Part of a small language model's weights: learned positions, a variant of SOAP for these matrices.
Each number is 128 + 32 x the weight over its row's rms, rounded and kept within 0 to 255. Layers, rows and columns count from 0. The size above them is the row's rms in percent of the matrix's.

# layer 2 MLP down, 224x896, rms 0.0992, rows 31-61, columns 672-895
size [100  94  98  99  98 100 103 100 101  97 105 102 101 101  98 100 103  95 103  97 105  97 105  96  98  95 104  97 102 102  99]
[[119 125 125  33  89 136 128 120 156 112 137 118 131 115 163  98 107 154 123  80 171 160  90 134  88 134  57 115 101 124 125 139 177 174 128 174 118 101 160 154 123 174 170 167 147 140 179 143 110 158  85 136  98 135 143  92 104  98 181 111 107 138 108 135 115 131 131 121 122  60 119 136  90 138 147  94 100 160 117 141 120 153 139 147 149  77 141 108 128 131 143  70 153 137 125 135 141 177 100 146 126 115  69 127 125  82 150  94 113 124 100 100 151 119 137 125  63 123  97 127 139  83 164 117  98  71 103  92 122 109 139  96 121 150 125 151 132  92  89 133 108 139 132  85 139  92  98 186 140 131 128 168 198  85  83 153 162  82 164  51  28 136  96 120 187 115 117 154  94 140 150 163 115 139  95 162 135 106 159 107 171 118  98 164  92 177 169  74 177 144 107 135 194 151 131 156 142 152 138 174 125 143 119 183 159 162  86 143 147 151 115 119 133 133 103 109 127 141  68 100 155 104 120  60]
 [ 82 208 171 110 168 160 167 181 123 108 172 187 112  78 149  55 153 157 142 125 169 112  92 135 135 134  80  68 135 134 159 113 135 175 126 100 154 180 114 136 103 164 127 120 108 128 139 100 183 121 151  70  98 138 121  99  69 119  99 163 107 166 127 108 139 148 172 102 122 107 145  82 120 103 156 118 125 139 100 177  92  90 116 149 157 152 126 118 129 142 138 162  97 131 190 112  99 116 182  86  90 166 111 144 120  74  72 150 104  79 148 122 183 111 109 109 153 168 163 168 133 113 117  80 111 118  86 190 124 180 142 133 170 115 127 139  97 120  96 124 127 158 122 117 145 139 132  82  98 145  82  88 112 173 101  86 116 149 166 180 141 109 142 183 132 140 188 106 107 174  91 114 105 134 134 109 165 204 151 188  54 110  67 163 159 150 166 134 139 129  72 176 115 149 175 120 168 233 141 158 135  97 131 154 144 128 121 107 166 144 173  84 104  77 122 134  83 190 121 186 142 124  49 174]
 [ 96 109 105 159 119 169 165 169 176 114 141 117 121 145  94 179 208 124  52 144 132 134 120 139 114 188 137  95 167 170 119 123  80  93  95 134 155 107 179  65 112 140 169 138 118 161 179  70 186 137 182 128  95 112 121 120 125 149 107 119 137 153 157   0 118 101 168 118  51 108 132 100 141 117  75 142 125 126 136  58 134 163 118 130 102 149  40 179  85 111 132 143 146 148 164 181 144 103 122  91 129 220 140 114 147  82 101 139 114 113 125 136 119 112  80 135  99  98 171 126 160 143  84 119 102  84 172 156  65 175 170  85 158 136 155 142 165 164 136 119  81  75  87  95 140 100 123 148 130 155 115 175 123 116 147 147 108 145 123 134 153 153 113 152 110 120 164 127 152 108 115 120 180 142 130 145 187 156 153  76 142 185 125 137 160 151 149 139 107 144  98 148 131  31 140 166  95 115 166  88 102 152 176 119 105 154 154 157 131 202  97 128 107  88 118 116 104 182 122  74 157  92 153 155]
 [140 149 199 137 159  85 132 111 138 134 135 139 132  90 159 133 170 157  97 157 157 131 138  53 136 118 109 107 135 162  92  95 112 134  95 135 169 117  94 130 117  95 111  69 135 116 109 150 104  89 169  77 135 138 179 169 159 105 119 139 148 128 145 121 113 118  61  16 169 133 177 157 138 126  86 128 162  94 119 141 104 134 126 117 121 111 185  33 103 181 161 139 128 142  79 128 134 171 123 206 170 109  93  52 105 153  93 106  95 157 103 181 110 106 153 129 146  98 115 172  83 110 128 156 141 142 100 110 113 234 113  67 118 120 108 146 165  82 124 111 189 172 153 131 106 148 187  87 104  95  73 157 142 167 175 169 144 129 154 131 157 144 112  88 131 155 146 114  72 120 139 127  97 170  91 110 121 140 124 153 103 115  73 130 100 204 139 138  89 158 144 138 138 164  94  97 122 135 134 153 135  89 140 133 157  87  94 128  97  77 119 108 141 162  88 121 112 141 116 107 170 103 138 107]
 [145  93 145 119 130 114 102  92 100 162  96 203 154 189 103 164 129 110  87 114  92 113 144 113 161  82 128 117 126 141 126 108 109 118 123 152 207 138 131 110 114  85 118  83  85 117 174  77 117 161 190 110 115 151 113  99 132  90 108  58  94 157 169 145 120  87 169 169 139 153 125 122 108 135 118  91 168  59 120 119 157  83 149 113 156 129 151 149  93  67 132 148 155 132 126 129 145  94 119 128 125 123 191  61 177 185 140 126 122 135 142  95  94 165  73 167 127 188 123 129  91 101 171 131  58 173  49  97  90 130 100 120 172 191 106 135 151 145  69 165 133 160 123  51  79 118 170 146 106 141  62 163  96 154 124 153 134 122 158 139 122 100 165 138 126 138  81 117 123  75 145 132 167 169 108  93 179 176 127  96  74 172 144 167 121 125 156 127 139 208 127 129 131 155 181 129 161 111  88 146  89 165 139 135 149  81 120  97 129 105 116  99 114 121 155 117 171 180 174 146 171 137 161 190]
 [128 159 113 137 169 143  52 137 109  96 195 118 170 129  84 164 136 133  85 100  85 140 170 170 157  90  95 138 156 107  93 175  82 138 121 157 104  88 105  98 112 148  79 104 128  97 144 161 176 159 138 142 124 100 170 140 153  92 114  83 129  59 138 117 101 198 105 182 121  81 120 173  95 131 183 149  77 124 114 157 101 119 117 103 146 160 111 126 108  95 151 131 151 133 122 146 118  59  88 114 131 159 132 174 124 124 119 102 103 173 135 143 138 107 155 117 101 142 110 150 152 145 138 135 121  97 128 105 124 133 106  90  98 179  86  80 155 146 150 127 184 130 145 122 137 170 108 137  98 139  67  97  88 142 106 101  63 111 210 195  84 145  87 118 116  87  97  71 179  65  93 146  96 158 111 136 196 100 116 104 120 123  54 130 114 198 116 169 110 103 103 123 154 135 141 152 138 173 133 162 125 109 137 125 145 114 193 119 123 107 199 121 152 139 136 110 140 136 152 125 178 195 111  97]
 [159 123 137 126 166 102 145 148 161  92 128 104 130 136 131 169  52 136 142 125  97 136 123 130  93 125 131 130 104 137 151  92 106 110 138  73 110 148 131 177 144 163  93 203 101  65 114 155 122 102 135  91 142 103 121 133 134 121 113  95 127 122 219  88 126 165  78 119 118 168 118  80 104 113 142 107 101 103 136 209 156 148 144 167 163 143 123 140 141  93 106 150 125  65  88  91 130 137 155  52 188 129 154 133 118 158 140 159 129 103 159 159 171 114 177 132  70 102 131 180  92 163 104 113 128 133 139 111 169 146 124  86 123 133 129 111 133 131  80 164 111 107 180 165 112  75 113 116 192  98 109 172 151 154 135 149  72 136 111 154 153 135 155 159 150 128 144 125 138 118 170 156  85 108 126 194 143  79 133 137 139 153  52 140 177 149 148  93 166 209 104 168 116 100 159 116 121 113 163 121  98 111 152 119 154 155 112 156 137 174  95 188 102 159 146  48  80 117 123 107  73 148 107  85]
 [124  96  87  89 127  83 189 138 139 116 100 142 137 115 129 138 106 131 140  94 158 141 130 182 123 137 107 154 128 105 142 180 156 125  81  87 181 145 150 121 172 118 204 136 125  93 137 105 132 182 106 103 118  97 128 105  58 120  90 126 127 128 157 167 116 177 123 150 103 176 145 142  92 102 124 122 126  96  89 158 112 186 126 112  81 110 152 133 119 118 167 178  52 202 155 207 122 130 161 134 116 106 139 170 117 117 121 114 129 159 153 151 100 175  97 122 137 130 178  99  72 142 113 111 182 110 107  51 140 118  56 144  93 171  56 148 154 138  85 134 121 134 175 143  56 106 140 110 165 106 105 122 152 162 149 127 136 106 123 175 144 167 146 113 106 154 124  87 117 142 156  85 124 170 112 104 139 115 153 139 167 140 158 105 164 111 104 121  77 110 111 112 118 143 180  99  78 163 168 124 138 189  78 143  50 154 106 143 148 114 164 151 154 125 109 137 134 181 104 134 183 119 161 122]
 [ 79 109 175  86 131 206 177 100 181  83 131 207 150 130 113 134 163 142  74  86 140 150 134 101 144 108 142 191  86 155 183 114 114 120 208 112 133 143 153  87 182 134  89 127 144 123 134 102 118 168 161 108 115  95 165 110 162 101 158 134 129 158  99 110 148 179 165 178 116 100 131 149 172 161 143  96 139 109 136 116 128  69 125 127  74 106 141 118 166 126  93 144 138 168  67 134  99 111 166  95  92 145 133 133 142 127 127 129 121 125 141 111 131 124 118  48 144  96 116 170 184  57 116 123 150 172  82 125 118 166 101 131  82 127 163 106 183 127 120 120 130 147 150  78  59 114 143 115 149 143 147  97 110 146 162  93 138 117 156  32 140 146 154 136 107 145 129  93  73 114 164 129 132 204 136  60 137 103 138 114 128 133 149 138 145  93 122 149 116 134 133 168 150 150 159 100 140  79 166 115 195 185  87 103  93 162 136 137 123 151 163 152 123 109  53 191 134  97 154 140 106 105 184  93]
 [127 131 156 144 161 121 141 116  99 127 158 150 157 164 140 165 169 176  96 193 141 151 116 103 151 138 121 114 106 113  96  93 129 129 170  68 116 117 108 100 129 130  88 120 156  64 158 154  76 190 125 196 136 154 201 172 109 142 152  63 138 109  92 179 104 179 112 143 155 161 108 170 102 124 152 114 187 114 120  71 172 111 110 149 110 141 112 104  64  70 146 141 110  54 127 107 154 158 117 120 128 111  98 166  46  85 166  84 143 132 118 126 125  54 140 123 122 168  96  62 125 152 111 106 108 129  77 163  81 122 117  95 151 150 158 104 119 114 152 108 107 162  97 135 105 122 142 151 131  94 131  64 149 118 117  57 134 104  97 173 127  84 141 120 103 176 137 182 106  83 111 164  62 143 161 159 154 122 108 130 142 127 211 126 169 128 113 133  48 146 107 194 119 109  78  85 151 125 181 136 138 121  98 109  97 134 155 121 153 156  85 132  94 192 107 119 147  97 126 150 117 165 164  87]
 [171 152 137 138 175 113 130 145 144 158 141 126 139  77 101 126 131 175 120 118 133  79 127  93  85 190 163 176 103 192 129 150 101 149 140 187  82 140 131 104 103 101 124 103 138  83 147 106 125 125 151  73 194 140 172 133 120 130 131 138 110 143 113 156 162 112  37 125 143 101  97 168 116 132 109 165 204 153 180 165 127 147 123 128 111 169  92 105 178  75 170 116 178 113 164 181 149 139 113 155  70 145 106 133 124 119 129 143 126 177 105 164  75  51  98 145 233 120 133 115 123  94 122 169 143 148 119 109 186  75 160 103 125 100  85 106  84 160  98  97 163 147 134 144 171 130 128 110 220 134 123  59 207 195 142 143 156 113 103  58 102 164  54 119 182 139 138  81 147  78 133 135 118 155 130  54 161  84  97  95 173 102 145 151 138  99 133 167 135 137 116 156  78 169 147  76 107 121 121 143  98  83 108 147 142 140  85 113  86  82  86 101 163 107 112 137 138 161  96 104 146 132 203 107]
 [141 144 175 131  41 191  80  88 145 139 125 156  79 109 139  99 106 184 131 105 123 129 121 171 144 130 107 111 109 123 142 123 140 120 204 167  93 146 158  94 149  93 175 142 116 141 127 145 203  74  91 145 131 124 127 160 153  97 162 114 133 137 104 145 124 177 166  73 180 157 139 168 103 114 138 153 117 155 105 109  70 123  91 113 121 162 139 143 164 122 118  77 105 136 165 143 143  88 114 155 117 144 130 159 172 158 117 117 128  88 118 145 145 124 102 157  57 134 202 142 109 126  92 115 147 150 118  85 205 145 147  80 122 113 108 113 156  97 146 108 155 148  73 101 178 130 154 117 139 101 169 120  75 147  87 135 165  83 172  94 146 143 103 158  98 174 152 143 109 116 119 152 156  88 104  72 102 107  87 157 140  88 132 174  97 180 139  73 159  70 136 119 118 143 117 167 134 147 127 123 119  82  75  67 132 131  97 189 162 222 120  71 105 166 102 121 132 104 103 127 104  95  71 154]
 [104  91  76  96 134 163 131 112 145 119 134 106  99 144 133 153 155 117 127 164 111 114 137 139 112 162 115 202 139 114 174 126 126 171 136  67 125 160 104 160 117  83 141 110 126 159 131 140  67  92  87 141 108 105 139 125 125 128  82 123 125 120 153 138 141 138 103 157  96 168 128 124 126 157 104 139 141  78 137 135 153 129 157 173 144  99 103  97 147 170  93 152 114 110 148 104 139 153  64 150 166 113 118 105  78 163 142 139 116 158  91  86 149 164  40  98 147 110 145 128 110 145  80 151  96 162 160 100 126 140  97  87 149 107 148 122 149 111 185  56 121 171 146 120 117 120 116 172 116 204  95  77 138 137 144 163 143 172 136 154 120 158 132 160 212 125 134 117  91  84 131 164 139 105 149 167 145 132 115 105 143 107 116 173 149 120 102 140 125 126 144 135 109 129 178 107 110  77  93 172 158 170  73 133 115 139 120 161  70 150 106 131 127 174 134 153 162 196 165 133 137  77 148 110]
 [116 132 207 108 149 123  88 118 133 132 108 160 108 130 101 105 130 150 107 171 112  91 163 118  77  61 211  82 117 139 133 158 124 111  62  87 182  95  80  91  69 126 141  98 178 155 151 128 123 121 114 159 140 113 115 119 124 139 186 141 131 130 147 109 115  79 142 195 174 105  84  83 102 169 108 155 116 122 104 125  99 138 105  91 152 110 138 106 108 169 101 118 159 158 150 114 132 141 109 123  98  58 129 189 138 122 117 126 123 175 135 115 186 234  79 168 193 160 179 138 135  47 118 136  79  92 159  95 139 150 108 107  98 120 112 123 158 157 140 153  87 109 117 140 131  72 165 181 107 141 164 126 109  94 225 128 152  88  84 114  76 171  72  76  76 126 135 123  89 163 197 106 160 125  93  86 131 114 118 193  89 127 122 138  56 159 150 120  83 161 110 131  53 130 102 144 143 147 123 120 121 102  98 105 112 171 173 171 108 102 148  56 124 176 154 140 113 128 130 130 117 110 108 136]
 [129  63  98 112  60 129 139 153 116 114 115 110  98 213 104 149 124  85  94  84  77 121 143 148 192  61 188 123 199 152 149 120  97 130 122 162 132 131 130 168 101  73 153 144 197 100 150 104 150 111 122 113 130 115 165 127 139 140 122 126  88 174 119 113 118 175 188 115 117 117  90 102 119 123 109 140 142  99 126 147 147  78  95 130 138 192 143 135  63  69  48  75 183 165 105  75 108 190 135 123 109  88 118 140 188 101 134 101  89 118 144 106 139 150 170  80 172 111 132 159 103  96 101 151 167 181 135 161 189 112  99 157 178  88 125 107 160 134  75 113 140  82 154  95 126 116 179 163 187  91  87  71 132 127 125 109  83 151 115  99 104  97 160 148 156  97 120 157  77  92 174 103 115 122 137 104  92 142 152  87 113 120 211 128 108 103 115 156  74  87  83 106  68 141  60 211 113 139 118  98 147 141 118 129 158 128 118 147 156 138 158  91 163 131 145  99 115  75 157 181 154  91 154 176]
 [136 132 107 148 124 108 103  50 173  72 116 131 151 115 161 117 144 135  68 136 162 159 101 136 149 111 121 130 165 115 101 138  90 128  65 152 157 111 159 159 155 116  76 103 146  54 107  78  88 100 137 115 182 123 127 109 166 120 115 148 175 153 124 143 147  57 135 175 121 162 124 107 118 135  83 103 161 110 187 103  59 133 115 141 197 100 154 141 152 131 131  77 138 126  94 114 118 138 165 208 149 151 120  89 139 102 109  95 144 109 147 161 163  91 148 106 117 153 199 148 146  94 179 143 156 148 109 132 121 122 109 147  95 146 144 141 151 127 143 164 103  59 113 104 110 124 109  94 171 139 194 149 109 167 143  54  92 112 127 155 109 162 157 125  86 167 133 153  64 187 171 177 116 110 161 120 130 176 138 111 102 105 140 123  55  88 101 144 146 129 122 156 130 104 116 169 179 129  95 147 110 156 112  79 191 102 136 111 168  89  82 133 170 148  88 137  85  91 143 195 109 121 134  81]
 [110 129  91  99 148  88 134 205 130 150 143 103 178 142 101 135 128 114 143 129  87 186 111 144 143 114  91 151 150 154 128 102 131 105 157 169 108  93 149 161 127 131 126 127 103 162 108 106 139 105 107 188 128 145 118 119 133 176 143 128 143 117 116 103 148 133 159 104  90  97 147 137 140 164 114 144 103 142 150 159  99 110 112 129 144  99 130 137 139 137  80 167 154 161  63 219 150 140  94  77 127 130 134 188  86 143 136 152 160 123  61 137 128 127 113 119 185 121 138 124 159 143 160 118  30 152 172 111 119 194 146  68  97 118 161  51  92 101 117 167 149  66 140 166 139 106 129 141 168 130 122 131 152 136 110  75 149 108 168 187 206 104 143 120 110 147 141  78 164 115 103 144 127  97 104 171 124 167 161 131  98 110 122 152  81  94  81  94 136 110  94 148  79 112 169 109 127 164 103 129 115 127 186 123 124 171 150 163 130  90 103 189 126 120 190 136 102  89 104 108 120 146 133 170]
 [ 46 178 177 124  99 150 136 122 127 151 102 107 184 127 139 177 194 140  90 181 208 156 153 161 102 142 102  96  81 114 163 139  83 159 129 112 150  89 135 163 136 121 135 130 104 171 155 147 109 156 131 109 118 159  96 163 147 128 117 153 117 155  97 152 141  81  62 135 152  86 151 122 125 119 142 183 176 153 125 149 115 156 168 119 148 125 165  78  77 148  86 141 149 170 173 110 159 103 146 125  64 123 170 104 152 114 106 148 126  82  82 143 124 114  93 174 140 112 141 167 129 130 172  87 150 144 157  95 141  96 107 131 165 125 221 128  93 125  85 182  87 155 135 101 125 127 127 143 151 136  66 104 123 106 208 126 107 111 155 136  72 113  66 120  85 103 150 152 122 142 108 128 130 124 172 158 127 153 170 132 182 156 122  92 124 129 116 103  96 143 169 102 134 121  65 136  76 114  92  95  90 123 105 114 118 143 178 174  90 146 149 115  89  86 106 138 118 156 168 140 105 103 140 121]
 [133 146 152 126 123  74  94 148  41 105 147 102  53 127 131  92 115 124 107 144  99 130  97 164 151 163 126 108 152  89  79 130 111 146  97  73 143 166 125 131 132  94 118 143 166 154  96 129 124 148 129 165 130 155 117 132 122  86 180 101 118 159 178  91 163 167 118 148 128 191 168 122 108 127  83 136 156 183  65 137 192 189 113 124 125  99 164 131 122 187 152  94  68 115 130 158 117 185  92 134 128 114 159  96 111  81 105 104 182 129 114 126 223 200 108 159  91 112 108 141  79 117 147 123 115 120 118 153 106 130 134 116 100 107 190 128 123 133  80 107 100 133 147  78 116 122  88 122 138  97 134 208 107 206 111 147 175 177 124 114 101 104 149 159 112  85 154 146  55 196 122  92 153 125 161 102 146 141  87 161 169 177 109 123 123 104 133 138 108  97 122 177 135  93  84 143 138 152 110  67 110 153 162  52 130 161 143  97 122 130 167  92 180  94 178 172 179 144 140 171 121 164  99  98]
 [108 106 141 128 111  95 180 195 156 128 157  82  94 141 156 116 146 129 191 107 156 172 111 123 113 107 140 173 145 166  81 114 107 136  82 127 131 184 155 131 109 101 117  90 179 116 204  85 115 109  93 124 134  99  81 139 217  95 127 116  90 162 165 116 147 159 148  98 110 180  91 170 135 108 135 176 157 149  99 172  63  95 130 147 155  72 123 115  85 110 165  37  92 168 103 158 140 153 169 139 112 116 151 131 123 176 158 138 171 109 113 119 146 158  78 118 148 165 151 178  88 129 160 170 132  97 200 152 100 137 183 119 133 122 143  92 157 160 168 115 140 130 123 164 190 113  92 105 135 102 135 157  86 171 133 140 193  90 130  83 115 159 184 143 131 235  49  91 108 161  80 135 104 115  98 220 136 134 132 129 113 141 170  85 104 163 154  92 191  96 143 121  93 104 111 159 105  72 145 148 138 126 127 171 119 146 181 130 123 143 109 129 132 102 177 143 143 197 194 160 132  90 114 113]
 [118 142  57 128  61 128 143 111 134 112 154 161  72 122  96 156 125  86 127 149 134 119 119  94 168 158 131 117 175 121 115 176 201 145 129 166  68 151 135 157 158 132 153 146 123 167 102 124  52 156 100 156 171 140 102 114 120 147 165 124 120 129  81 143  86 188 199 171 138 129  83 126 187 124 106 107 140 101  99 164 155  93 140 113  90 184 104 115 134 123  71 108 150 154 107 131  95  85 110 153  76 153 132 153 128 129 166 196 140 142  96 163 162 218  92  89  65 134 141 120 154 181 125 119 133 145 161 167 112 201 150  91 133 104  80 113 158 176 110 195 138  89 185 146 129 106 115 114 156 132  54 104 124 146  96 143 118  85  79 122 138 114 150 168 131 155  93 119 124  90 149  88 142 138 154  49  72 128  80 165 155  74 196 145 168 187 133 120 143 131 137 114 129 115 143 135 119 101 153  90 151 150 127  78  95 158 128 146 143 131 129 129 171 156 137 159 174 114 162 131 103 100 152 159]
 [154 139 142 159 108 158 132 150 201 158 167  87 121 137  98 127 106 122 118 142 121 158 153 113  89 151 114  85 141 101  98 157 173 123  99 187 120 126 111 162 109 161 167  60 137 108  95  83 180 160 128 122 147 132 180 155 121 139 123 139 160  96 154 178  81 132 162  89 171  73 114 138 160 119 142  79 139 165  88 119 101 122 102 104 105 162 133 128 158 122  93  95 101 130 161  91 156  98  50 155 129 190 138 183  76 153 153 211  73 160  91 131 185 125  71 105  92 136 140 129 212 127 151 176 148 109 119  94 107 137 151  99 100 144 121 136  72 162  94 191 126 140 182  62 106 100 153 177  73 166 130 100 159  92 135 104 168 120 124  87 153 131 109  91 154 139 104 131  86  74 141 144 102 103 109 136 111 193 124 193 133 106 142  59 139 135 144 162 100  99 111 138 134 112 128  91 110 144 124 107  91 128 116 108 151  81 141 192 150 174 127 108 117 106 128 171 121 104 135 141 140 211 105 178]
 [ 77 154 135  93 109 106 133  85 134 166 125 106  81  92 129 131  99 182 164 138 110 113  73 107 131 104  86  88  95 123 115 162 136 154  61 112 148 120 147 120 100 119 145 117 136 110 112  87 111 191 120 163  92 121 136 103 118 156 142  96  89 147 154 130  79 181 132 151 121 117 187 111 147 137 146 129  72 179 130 125 102 111  70 126 168 100 101 114  87 135 155 161 127 109 139 154 135 112 149 191 182  86 129 151 107  72 143 107  65 130 115  94 160 133  99 108 118 161 153 120 106 122 164 123 116 126 140 144  84 142 144 129 108  96 136 135 131 147 115 151 138 137 199 136  86  92 134 123 156 117 114 113 146  90 138 113 107 144 145 143 141 131  62 152 106 121 195 128 175 101 144  37  93 122 118 136 169 149  78 125 138 128 109 124 126 132 144 122  86 125 126 118 169 120 142  57 147  94 182 132 127 146 114 153 109 160 125 142 119 162 178  88 132  80 106 130 158 162  97 175  89 205 132 159]
 [112 112 182 139 102 150 160 120 126 161 117 127  96  90  83 198 201 181 121 168  81  96  97 165 115 116 136 133 166 179 136 167 154 110 146 132 146 150  96 113  58 131  72  77 170  85  70  74 208  64 107 162 170 126 176 164 144 168 109 133 135 179 120  99  97 141 208  76  92 136 162 145 172 145 147 134 177 132 131  97  76 108 137 129  76 160 139 150  79  82 160 133 156 148 157 143 146 104 106 133 124  93 126 117 108 124  92 120 132 152 122  86 120  77 208 151 170 152 219  90 146 109 141 145 114 133 123 118 126 126 141  87  86 126 181 159 149  91 150  98 120 116 183  91 125 132 139 123 111 115 181 104 180  92 155 113 144 137 162 139 170 148 155  99 139 165 111 134  99 118 168 146 191 102  81 107 190 129 144 167 105 154 128 111 100 137  99 148 100  88 167 177 162 137 105  71 146 146 140 160 152 136 159 114 143 125 150 148 151 169 135  94 146 134 135 128  50 116 132 132 105  91 121 146]
 [140 114 107 188 124 161 119  88 103 139 111 127 117 112 165 116 143 228 142 107 189  77 125  77 128 131 115 133 121 123  68 151  99 132  79 140 153 204 146 131 115 129  99 190 101 122 155 166 123 143 138 117 138  92 103 188 115 127 119 152 111 106 140 146 116 110 144 154 131 144 133 114 105  99  58 144 164  78 193 129 143 156 148 155 181 140 143 125 129 185 117 149 109  86 132  89 133 123 110 108 104 155 105 149 184 173 142 133 124 135 147 107 154  93 109 149  78  85 120 172 133 123  97 100 174 164  79 102 159 189  41 112  89 162 137  75 160 143 127 119 172 199 120 127 103 113 142  78 149  87 128 135 148  96 198  46 106 121  99 207 127 183 128 155 190 126  96 153 113 181 158 149 153 135 193 158  83 132 143 125 141 147 114 145 161 121 157  99 103 175  76 116 153 131 187 165 123 156 135 109 147 113 199 132 147 116 192 169 135 132  99 194 140 114 182 134 126 206 142 146 124 111 109 124]
 [133 126  93 155  86  78 167 149  84  83 148 133  88 132 166 193 121 170 137  83 188 119 109 169 135  62 111 130 130 166 129 112 130 150 126 106 103 120 114 151 186 163 155 161 142  99 183 158 159 125  89 139 121  98  57 174 125 185 143  86 160  67  98 125 147  92 122 152  87 107  96 125 106 193  77 170 162 146 107 144 105 131 136 128 131 113 105 160  97 129 112  99  58 134 108 114  87  51 177 147 125 110 120 123 142 107 147 114  95  77 130 117 127  70 146 143 126 112  78 143 137 144 116 117 100  95 118  99 122 164 100 137 136 131 135 110 128 125 110 103 175  99 168 143 149  99 121 152 132 156 156 124 102 202  98 190 137 144 154 115 127 109  99 159 170 134 139 102 124 109 170 161 140 115  83 157  79  87  78 112 127 100 167 172 129 124 191 120  78 119 117 111 144  86  73 151 108 125 129 131 102 140 129 113 105 161 130 111 114 103 154 134 141 161 146 132 134 103 161 108  90  85 139 134]
 [165 121 168 144 132 141 120 105  70 130 134 157 148 174 145 111  78 173 130  90 114 152 123 121  93 163  75 146 112 117 186 165 137  93 191 171 144 104 110 133 133 199 128 155 129 119  85 111 147 150 123 121 151  96 149  98 124 115  78 134 155 121 151 128 133  56 111 161 131 156 131  84 123  76 117 143 105 122 149 124 147 161  98  85 140 125  72  85 201 127 128 108 171 122 114 138 130  89 122 161 109 119  67 191 139 184 113 104 181 127 141 182 160 198 118 102 106 144 134 108 143 106  96 172 144  71 101  70 109 152 170 108 178 126 103 154 138 115  92 147 151  66 129  94  75 135 106  79 129  90  76 116 103 179 156 156 147 109 103 144 121  77 135 120  99 181 166 142 134 162 119 118 138 105 173 160 115  83 169 134 182  86 145 168  61 137 112 160 161  86 152 174 147 128 128  78 102 154  82 145 129 154 183 138 130 108 163  53 108 114 151 184 175  69 100 165 102 104 111 124 135 155  86 130]
 [107 130 135 109 122 150 140 135 130 134 133 126 191 117 153 113  83 110 148 147  87 134 172 174 147  91 139 179 145 128 141 129 158  92 140  87 116 131 131 144 192 109 144 116 121 127  66 162 116 163 129 125 124 114 154 179 147 114  58 172 153 138 171 154  84 136 157 138 203 126 116 113  85 117  37 140 173 112 208 100 135  90 152 107 132 170 109 163 163 132 159 133 115 168 149  91 159  95 150 111 124  66  87 162 110 160 104  88 137  67 126 160 177 116 159 150 139 129 119 113 109 241 148 127 120 133 149 106 121  49 130 125 114 126 140 172 131 128 102 159 116 105 147 105 115 126 155 176  42 149 109  85 142 122 176 120 158 141 101 108 132 117 194 108 176 163 114 124 119 140 144 204 108 159 173  91 132  94 173  81  93 151 105  78 121 145  50 105 174 116 111 166  82 159 151 143 146 141  96 134 100  90  76 152 132 136  76 120 150  94 148  87 137  98  62 160  84 164 137  88 105 108 115 118]
 [160 162 156 139 125 104  99 154 158 177 120 121  45 108  79  89 121 172 176  95 109 192 111  59 141  78  87 115 169 138 185 134 221 154 129 110  98 136 104 165 103  96 124 106 138 107 171 118 108  56 155  95 140 131 128  98 160 132  96 114 132  61 186  68 159 149 137  58  82 195 164 124  93 147 122  94 197 150  96 126  36 126 178 148 148 132 131 112  85  99 159 107 129 114 170 155  94 112 181 152  88 172  92 149 169 157 128 129 141 169 121 111 115 123 123  82 140 133 159 106 112  99 100 129  93  61 130 147 102 107  97 121 146 146 132 136  98  99  73  73 171 157 157 150 130 158  63 148 125  92 131 164 137 124 105  69 101  82 119  77 125 118 129  93  77  72  84 154 157 173 139 108 113 143 167 133  97 130 180 102 158 107 181 114 117 145 171 117 148 127 140 141 104 134 133 121 158 149 159 111  92 110 124  80 191  90 165 103 137 135 177 147 127  85 142 178 138  64 105 140  88 116 141  96]
 [133 150 155 101 127 103 100 118 119 165  86 145 151 111 148  98 119 146 134 107 108  74 125 100 101 175  81 209 225 121  88 164 136 137 138 144 101 157  94 117 168 123 123 171 121 164  61  71 151 113 115  96  99  86 138 152 111 154 106  90 147 128 192 140 137  86  55 128  96 128 175 128 115 197 159 168 152 141 168 113 176 113 106 176 137 152 136 143  92 136 110  83 104 115  91 135 161 114  81 181 106  90 104 137 122  90 117 142 155 107  72  61  54  71 163 126 151 116 114 134 111 127  93 141  88  81 150 137 136 174 106 143 124 104  74 148 107 150 149 115 123 136 117 161  95 104 152 127 161 150 116  74  96 136  83 123 155  99 143  94 155 136  92 155 145  94 120  94 105 120 143 111 151 175  59 123 147 105   0 119 133 109 141  96 144  64  89 118 112  58 129 129 144 118 172 141 124 157  58 187 171 118 120 131  67  98 153 130 122 119  67 126 188  69  87  71  96  93  79 123 114 102 135 181]
 [ 95 133 123 144 152  89 137  37 130 129  76 134 129 111  94  86 127  97 142 202  85  97 171 123 124 112 151  83 159 138 110 148 132  91 101 129  79 105 164 144 114 140 165  97  98  89 119 165 122 116 148 180 129 147 140 127  65 154  83 137 122 181 156 133 132 150 159 152 127  82  99  75 144 117 135 110 122 114 107  89 107 160  93 161 121  52  98 128 152 122 133 166 101 104 144 144  95 149  91 108 158 106 124 135 195 107 104 157 165 108 144  81 167 126 116 140 125 131 137 110 124 125 125 115 160 179 127 131 104 118 136 123 156 128 148 171 120 110 185 163 111 115 140 143 107 136 141 167 178 143 112  97 153 160 136 167 130  86 145  92 130  87 179 132 134 181 137 163 184 141 151  31 178 115 135 165  88 122 135 135 120 154 164 144 132 102 105 167 131 147 105 148 175  56 143  94  94 149 130  71 158 184 129 189 110 121 104 177 179 145 140 126 136 139 209 118 160 137 175 124 152 121  64  77]]